Part of a small language model's weights: no biases in attention or MLP.
Each number is 500 + 25 x the weight over its row's rms, rounded and kept within 0 to 999. Layers, rows and columns count from 0. Numbers have three digits each. The size before them is the row's rms in percent of the matrix's.

# layer 3 MLP up, 448x192, rms 0.148, rows 18-40, columns 96-191
092:517476454516502512514512532454522503532525505475509480523455501487464502475464494509526523502478497515505528510488494458513500497488524460545492512529474467507495509487442491525519504469488486493512465494499528522521478518535554453509481490502468489571493499477538461507508510513504510521
102:439518491549449552474507536527479475474489495508474495546490479513469472472427499492529525522501522511486480529483492493491511510509517486493488524499518525444470497469480454492468480489521476476517500479505495503503511484510477515455506510502478520523484532517491481515489516495441491530
099:509486495510545523507544476465540426503524528491414462506508514486490502500481512481513514541518501559514554526496518515499539500478462503398516494518467493541529473521480502523504473508511470515471511489500505494495514471443482498495486520501500525480463513480505530522455525501502482510
092:484480509523512487520495506490494443479501494456551513509506486478484485508497480501467534485487498481484491471474492505495510483473521461530487513522492454535510542500490494550492525502528534458494466481529518490468448521528537489491480492509538522472498554503521461464475509494479551499
098:509484490495518492492496515470500468479498513485479443485460484470493497504469501473536453529497502522501466498528511433562485500514472514506500504534494496453525505496475519497471517534503443507520536455484467485508521517497446478533536521512474488473506520484522525521489495513522509510
108:522476511515522491517470486557532473464505536555482545506524490499485505475506530503506476518470521522510498510517491500510511533514515518512546521459529499529484487529477477470529489466518495523507497537539498491463489508517490492535506508538506480497482528457462504517539483530515511535
099:472542514475524434526508519525538482485539484459509507504530474531471464500497522495525507498467498518513463512534462519434490508511485463467506479486484505517533488496500525510500473490453495543517495501505519504448498522493480496497492485541528465526509504451493487511467482526524527536
100:476490519483483495524521489524523552505473514479537504451527430507519490443480496495489468545492488516562500439533520548488506553541470517511495513506497473492448520513519491508474537494510527508491519482523541480492485493488490502499492500495501514505469510533488464510538474494490464531
110:465517547516471553515515503455494521513451515527526483512521472494510486502527493450478509503521501497513511475522510516466560467483545547490506482525511485515510509495519532534506512469521500463545516507504478484519475491503526529454501549501492480506526486509495454476484516474515525502
094:502567471494514510469538451464493539467530466515530529493480502492475516503502447484501519560530487507486501498515493517510486473502485530458476467593466494500511530503506490504483469496491483537482477507514472486506487473466491486511493514517499496498514483491497484498515492487528490481
098:489523489512521514520520535508510512456487499521468522514463530479491521465481546497516480574524538539479534515471518480484523481453548485497510460485498488531519526485530481472491527502507485489529536513504481506496492473472502517477492511515503510515499505476498506510487462462502448510
098:504514504528490482504461476496488543504540544508524490515479472475546484527509529485498530524483536500447529480506491520529515469512542558495486500436491510512511477483529530542547508481552478510466513510476480506493531548536496479515486500475495516513481495535527505491505486527469446502
103:501497507481455498512516525546520564541507504515503516501529493509516498509465498494499526511515502502474479454515432500497515504554517501474517438492522473469430489541520522483535497559477550492507537518468519539502531505504471478459504517473438486541489494482471465469537547508515492501
100:503527478460535547493481514501450508514507468474494496467505540502544509542542495476486494530518486520457479477538551506523543486549526469506489483511498493486512497496529514503480465473468530484495478462435504514492492497501480469545468483506485468494455518486467503458506495492493519511
105:564539481493464496501532482497485516508504502495465499533494481482505513530477494453511467480489458477493490522516548495541456496494528539527474526514493482495526487457507484514527514483454505482508519552487491526519467534529523521474514523501480509460465528544468491515513495480486525468
096:486541486522520531534476520499526519516488508530504477481561467451473487491539525522529482504545534515453475521462479477487471460489509471493490527506530469470512525479496479502491518486486517478446506503485523528552509530482523501478508486492491455547489503493552531470489464487557501476
098:485553481508498502440449526506502523480477520506538530541478499498477496527509496520489502494517510499527517421520449510547482517502530540495487487454502521517504487496518483456494544454485448489509481489500489498460493517498488449478482554537506517464456511525479476482503510493545447472
100:495472494510496475483542453510510510515515476492567430482475478520508525500480492528475481525474490496501511494460455486505504516521545500469516476502498558550493480538520523515486514480449520496521469505489523486498500506491472507487499489511494522484504481527489535501550528517481492491
109:547486513487480528482529522508534532473482525479498543490509510538444549533493545546513498506508484511528500511510466456467516491494524519497538528490502497468481553465522510496501516483483517526535540504506493499559485492534496523453509491502510482421491502482463541512481511511485545527
105:453503499524512490488510533487517480489499532499476487510459480490513502493510488494529561494509489506523470516517491490496489513482502509482501468508537476488532481467501484473541505504536484529491514438526450479536503476525520471486532467498526468465512507479577578518519498485468496500
096:546454520544543493529496478498523525521476528518451449504516496482466516446521452568502481470440510506478504505492474483502448512510495518480511515528563508492491527487503484524484508474530470525497493487499509540502518510502528496529503532485503451505507519521506532526474522514467493516
095:501519523525478525502471557542481472535499495491531496530470465482495498499482512513512499494449535521512503487510545480505487496509506496533478494526536531493464454498531492534507456534498458509473476526519511475477460491504488490460486527554494495535452484479470496487523491491484495514
100:501510517534499486504498467522477489524515547501540522477467454486493464550503538529479480462514456518536498493573541475512489482493507531490514455502489468412512515524485517487505481523480476510522499468465521542515477504494501508523487489489467466511513496540510508470522492532507442495
# layer 3 MLP down (transposed), 448x192, rms 0.146, rows 18-40, columns 96-191
094:500486484568517512507487534546517532510528498517471506536479529576532544536499529551472483498494532534491503514514523522506504526488529519484490456539500532498510458470525478483518517505479502486529461529495510515483496485498523495508491506495505442466482506465470492479484498441526516512
099:506469479499533493478536501509508500494548561498515496475484540543508483508545450535498493489502491509488504534523567486497489476522496459489482470481496479507521506516485518494508525507484521469480480459485492475507513507492474458460510515460489501479480504483479461476519494479496458458
101:547524510516516473479462485449473470517466522538481471539515494520514550493507513453495489478492529462509489464455487512508478554530499525497500508491492529514569483505508502481541493478495526486514488460480452506492501471518524515447527476502535528502518485446459475554486483476520495533
091:523499463492506503513474524478517489478500447535523477506486481477521552517490510521479460508515551546507510539528502503521492530506496532482487470483492499503519557489503509463482488536546501532472550485546559455490552520502518533461543489494516472463515516473474541511498511485503511534
100:491500488476465533443464517529475482528510483523514477508496469466485522526519515506494499498447463510494523558486513492503497497505498495491514506481507475488475513469446463508485502496477514541507469487555529488482551499513498500483473502504479451471511520511481492506509510493505511497
101:493521464484502469496505513503488512507483523490543512524518528504510498505540460497512461537511516526506538485488450518494500524476545502452503508494512465521514465470507497512508493489504492476523516517517516458506536527550458512480470527539500512478501479483488489506478538478491499544
096:527473478523486557527506514523558516498504487532495483507483494485522489490493487463507471487511526472521535498509526503476502513512497505474518508511495489524489539514523495467483546500511502466477463480501448487496497514512462549482514527464544515440525457465495522514501500538478552515
097:443508461483491463465474495494455451548468469490531486496513488574491509551476514488515517472520481559504479522486504511483494459505498498492485463515457462523465496505522522493510503529494487501528498500524484487503506499514513516544455510545485495523543491541565501519478503483523505467
103:489474496522482530491530558513472494522481472532486474508419496473513485466509478535519490484516484496552509492539473507452511530516511502493492514528484490494488496501475494513493457522513499514482524531476486556517525439493519481510469485483510472495516492518519482459504500486548526485
097:475450485516526521497548475492512548476513550498532531513532521504524528489474510472465527497509518489489508485526469487510527455491448507532481455522490531540478528484531489462511517508491483473461526523511528540468501503519517507512515500491510495448518493493517515528475528523498445457
101:475488521447496519464513508506498499471474479480504508449477478473503519477492522490527516518517485462522512486477506540496543540511558475498462560522499529451497469493529534473501528503476468494498486509473536502503522503512547514506515444502535498518503497510514483517519447516474500479
091:498467515514488502477524503532464506496486464475472560530476505500513427521514517511482501497456509486522505485534524499529497491520467532487474512513501502486475544507475478523537479468474557532485504547540478501509548433468494474524486523504466468446489489491474532528519516472520528523
105:537472526477472481467502482502521523500508465527524521489484458519505494474519528509500522521505439479509532485495476535527492489509482510527492520481501464486527476476529477475516494473489472600503509512506486512506511517452478457517532493477470445509501455512530506499520476488528499470
100:517497509476495519494424465493538461545510489508527483493496487517485493489542488530490480490521480484522502478484496501499465493493532474481478496496439523482496477447453507492539494467521501452511524496502490490455511493508503552523496477516511509499505490494450484471480466495513522510
106:485463505473550503512531509551523517548479494519491514489464501514521502505478510496470475456493506438483512512538483485534499511472514520532496513519508520469526505503509458522528526498527530475502495467522483506468510475500498460476525529531516513499493519478512481472508501521516476466
100:499498527524523524496479453511531460524500531490470584517473499528509509517487504543578460483481527483528479507480464462514521512490493495488527450482449487494492521504505502483512503523533506475472473487478538527499483496501485492573526539496516495480503487524518522469442476506504467539
096:488488515502499518499481522468501486528451470503450548492516504503480515504501520505492493472485538518540497497516486455491494544551496537488496518505513541513482513521471505494542503494460496524467494522458493470486494465475505499504485478483526545487504519523481475477485467518534503556
106:520504470504508501499497523505453471497512505521498516481539503490514488460526531501497573522516536466476520498470455509494489523485536482503572528512495504485517494498510464508530486509522546481495484492484507451478562478518456514520515484494471524504474522517491498506526496520494490494
102:519485453484526519498517461520534478541463482499494538507523482497512482477550473481515484488507507493504524533515520464490501475506469519530525533526500492539516510532551462462488492546482504504474439503519506503466483482514501491473544476511486481530490502562480463523521484510522515465
100:516494506490458527462537508458493545513521463500537470517531465518470491469504478472505486476501521487497494513510499492496530521484551499528499490493507486492512493517509498498462540500509500540486492538478549497502545493504548489530497436516497513503487514478487485486480468493519485477
099:528537525514530530528454482483506527509517495518493506514529469488495469488503438508551503503528560439494450512475465493508512495473512515468575521492508509545487513489507462486523519508508540466510508499526525499510506486481492503516488563546512502505460526515475497551482486524481493500
105:473507502511508503543498513489522509518514481485503475479481512515497486500481486471507478524483554478509501495493487445492525548501484496544492510519513522486489487514536481473518514493525442504531523463465523474524505494492486517522505466472546493498498520496528527473485519496482542500
101:517487496485472514491482465478491531536502501533550524466520491499465482493490495515503547485518532500445500513481455493506457502463514474536442490510469459501542542478504507513461505487512537490476531494539534521505517507480513548498481489489513499485537517515508461481464498466505500510
# layer 3 MLP gate, 448x192, rms 0.157, rows 19-40, columns 96-191
113:507536547470463556473489479516501469507485492497497475485485509505520497486463462501476485518450546455525498500481537497484532488502528537518527521540538512492493480489517518461525466500491514464463473470493525486498511470462473475480505478483491547504525513502514486552488413518521501533
104:499485489509494523505490526495453483498515518484479507520485491483481486503511480546493511526502495524517478524512500499461515524496472526494487503493443492458470454494493489459525508518542493477472538496515481539476500521463530485482494553543503503533488507508521531510514556491526510510
092:514485446509509500519474507502483501544473518492548540495525520538480475489452498534510516478498455543473468497504475503540560517490522513517476544473510443512484440472486484463521494493505513508542474503535463502510493496479481524527492550482498458504487519504476500535481485487441486497
098:495459511476522487490548508526461528519494503519487535494529504537538495487508517555564572525489528524510495434529508500509475485482510487468518489477496516524488513483540519462503497525494490447462487512523526478486466445497502504531508499506538528468478505504483521526551515540519500455
102:495507510499504439532469529446561459506486500477465489480472537482535550526508484520502533540524515519501548500499461536481506494445515504470495486478526468549468458465488529462525498556481494530479517477460505520507460494475504512503518511543523489484501496515498459516506568488494508482
099:496501512518515533518499443512526470516514492529481536474529485486544513486549507491504478432524481541475475488484539504456518460515482462507487514503493458516513532484488536499511496503502505509507503457507486470469518497489526484507533486548476473553548517461481435534491514490496510527
099:497490504541547528444533506535504517485505520498524459434489458490493458502523504465483530506501500479529481521512475505493482529511502483450508538490481493500495481483482479469505492479467484476541497483562523521473531482547501464478491527493482483484509505503469531527499488475543484529
109:522502494533486551503538543521526481505458521500504503502454475502467462507481472509473465484477529468562512471483528489474513471449488482541465488493513486499466509501519525493456461488565507500489512505493464499483526485474484447471540518499528510492476547506496518501498552492499499480
095:507509445486509495497484521498524504501509536509488457530469535469482500478495512525478463525509511462621470494488510462484543481515482490509487512482477501494535485509514454491510475458515503492492462515507483504501506453487536500489460510483496491512507550474505518508487526519527480468
096:488527450498470488515473501528473527513532485482502492475547514485514494493493476493490537528511532505473490541476514480525476530561479528486531489503470542486517533502489451499498477507466509496496513460512497513510524501467459499517472499486472556499527507535483489500503507509512524486
096:493494478530476527522531538503537549508509481500491470484462534503477471476500454504504513508474528460476521466506475539515504484517470513528480492544494463482495477514544495532481558475494488462524456501513483499529529450474477508495496556487486553485500515530465498530519529475532531534
100:497503507534470501494492497514516517522499530519528518466479531541517484452461479501526525492466527477505478497519533539457479492524522514470477466478493511545540496515450512498537473487489494488538488524531536474494500505480498505474502474505502517514509504487486468482499487506488472535
107:490501507481483526469506473465483519476520532470493468464476526528496501464486496516486496504483498463482492483452490531539445455543524533543481511514494524492524502493515542520518541466515493516497495490513509466537513491492523528459475490489544520476506546495464522532502524478488466541
108:489464456537477473508502501517521497503527499513470514500575441489535539456497521503463533493496521504483531491464520463522478506467479475494535502513463494530506486517535500487449501513498475498533492524455502544486541459492547504494501524499506453506487496495500503468507503449512483533
097:489556472559517534460494519514515482513484525505475484520484469500506468511451491522526479474494475504494512482488459483500459482526477502473495466494465542504520485542528494470476515484517529491517511497496528555497494508470521559513525489508517443482507493509470537546504525520539516510
092:526484465502509476506471497505504543492504520483505520470494505526480517552493508505477471486534505532491546527517530498518515533460455523505459504492485531494501530450535540481507507483502482474536510480495498452494528526507531514464462526499515480462477536527507522500562512522536508554
103:544510509475480485500497508500515507499527478503522510464545476492535451491540527488486464537484477515509480481479546514469461451520489539488494505519468508486504545478536487485524500503527481518509563513517481525458484448484530500429474476530468532520471487485491510531490515511513525498
109:497494543491490512477449486493511495503470497498558478509525453453510493498499505456442502465501532467432481533491524499449511474478552507509484475523480512469514549511504472483472482468501497501486520504454503538492480453470505489552516493518502501536511496472504482503489521479518535457
103:557498499481520497527472528520481511486432485487512467470507428480482494496460488526450493504469518539514503459524508511494486506508491514481497511494477508480458473559467519524486514444517464499491485508473507494521494501473489494459501523516540455480518525520540480495494491498514487493
102:468498525522484487471467481527479507501515477454553527522474460482517504513472524505495506571541526486509511536485542502479503513509483514522498513528474531528499464486470517518465477531478488520523445529486515478448489489519508531438524476534509519479479456510555534521520464467507530472
100:547491512551475519491511504551493519531556507517487512499519530507569481456485452459514459535485486489495516498492513459494520530513521468456462500526485487531469540465522487475528497477493481498538487485569546514525480501525488465506478475465491488536508511499489504496516534511443506522
103:526548490521529494505497530502495468487498465473507512526482488504503499541533536490488510532500525461522461511518455507461435454477535505521497518534478514498445456457507488547520497504540504496490517491483501506511516520517531490504519492497474537519482478525511513497455457464520538510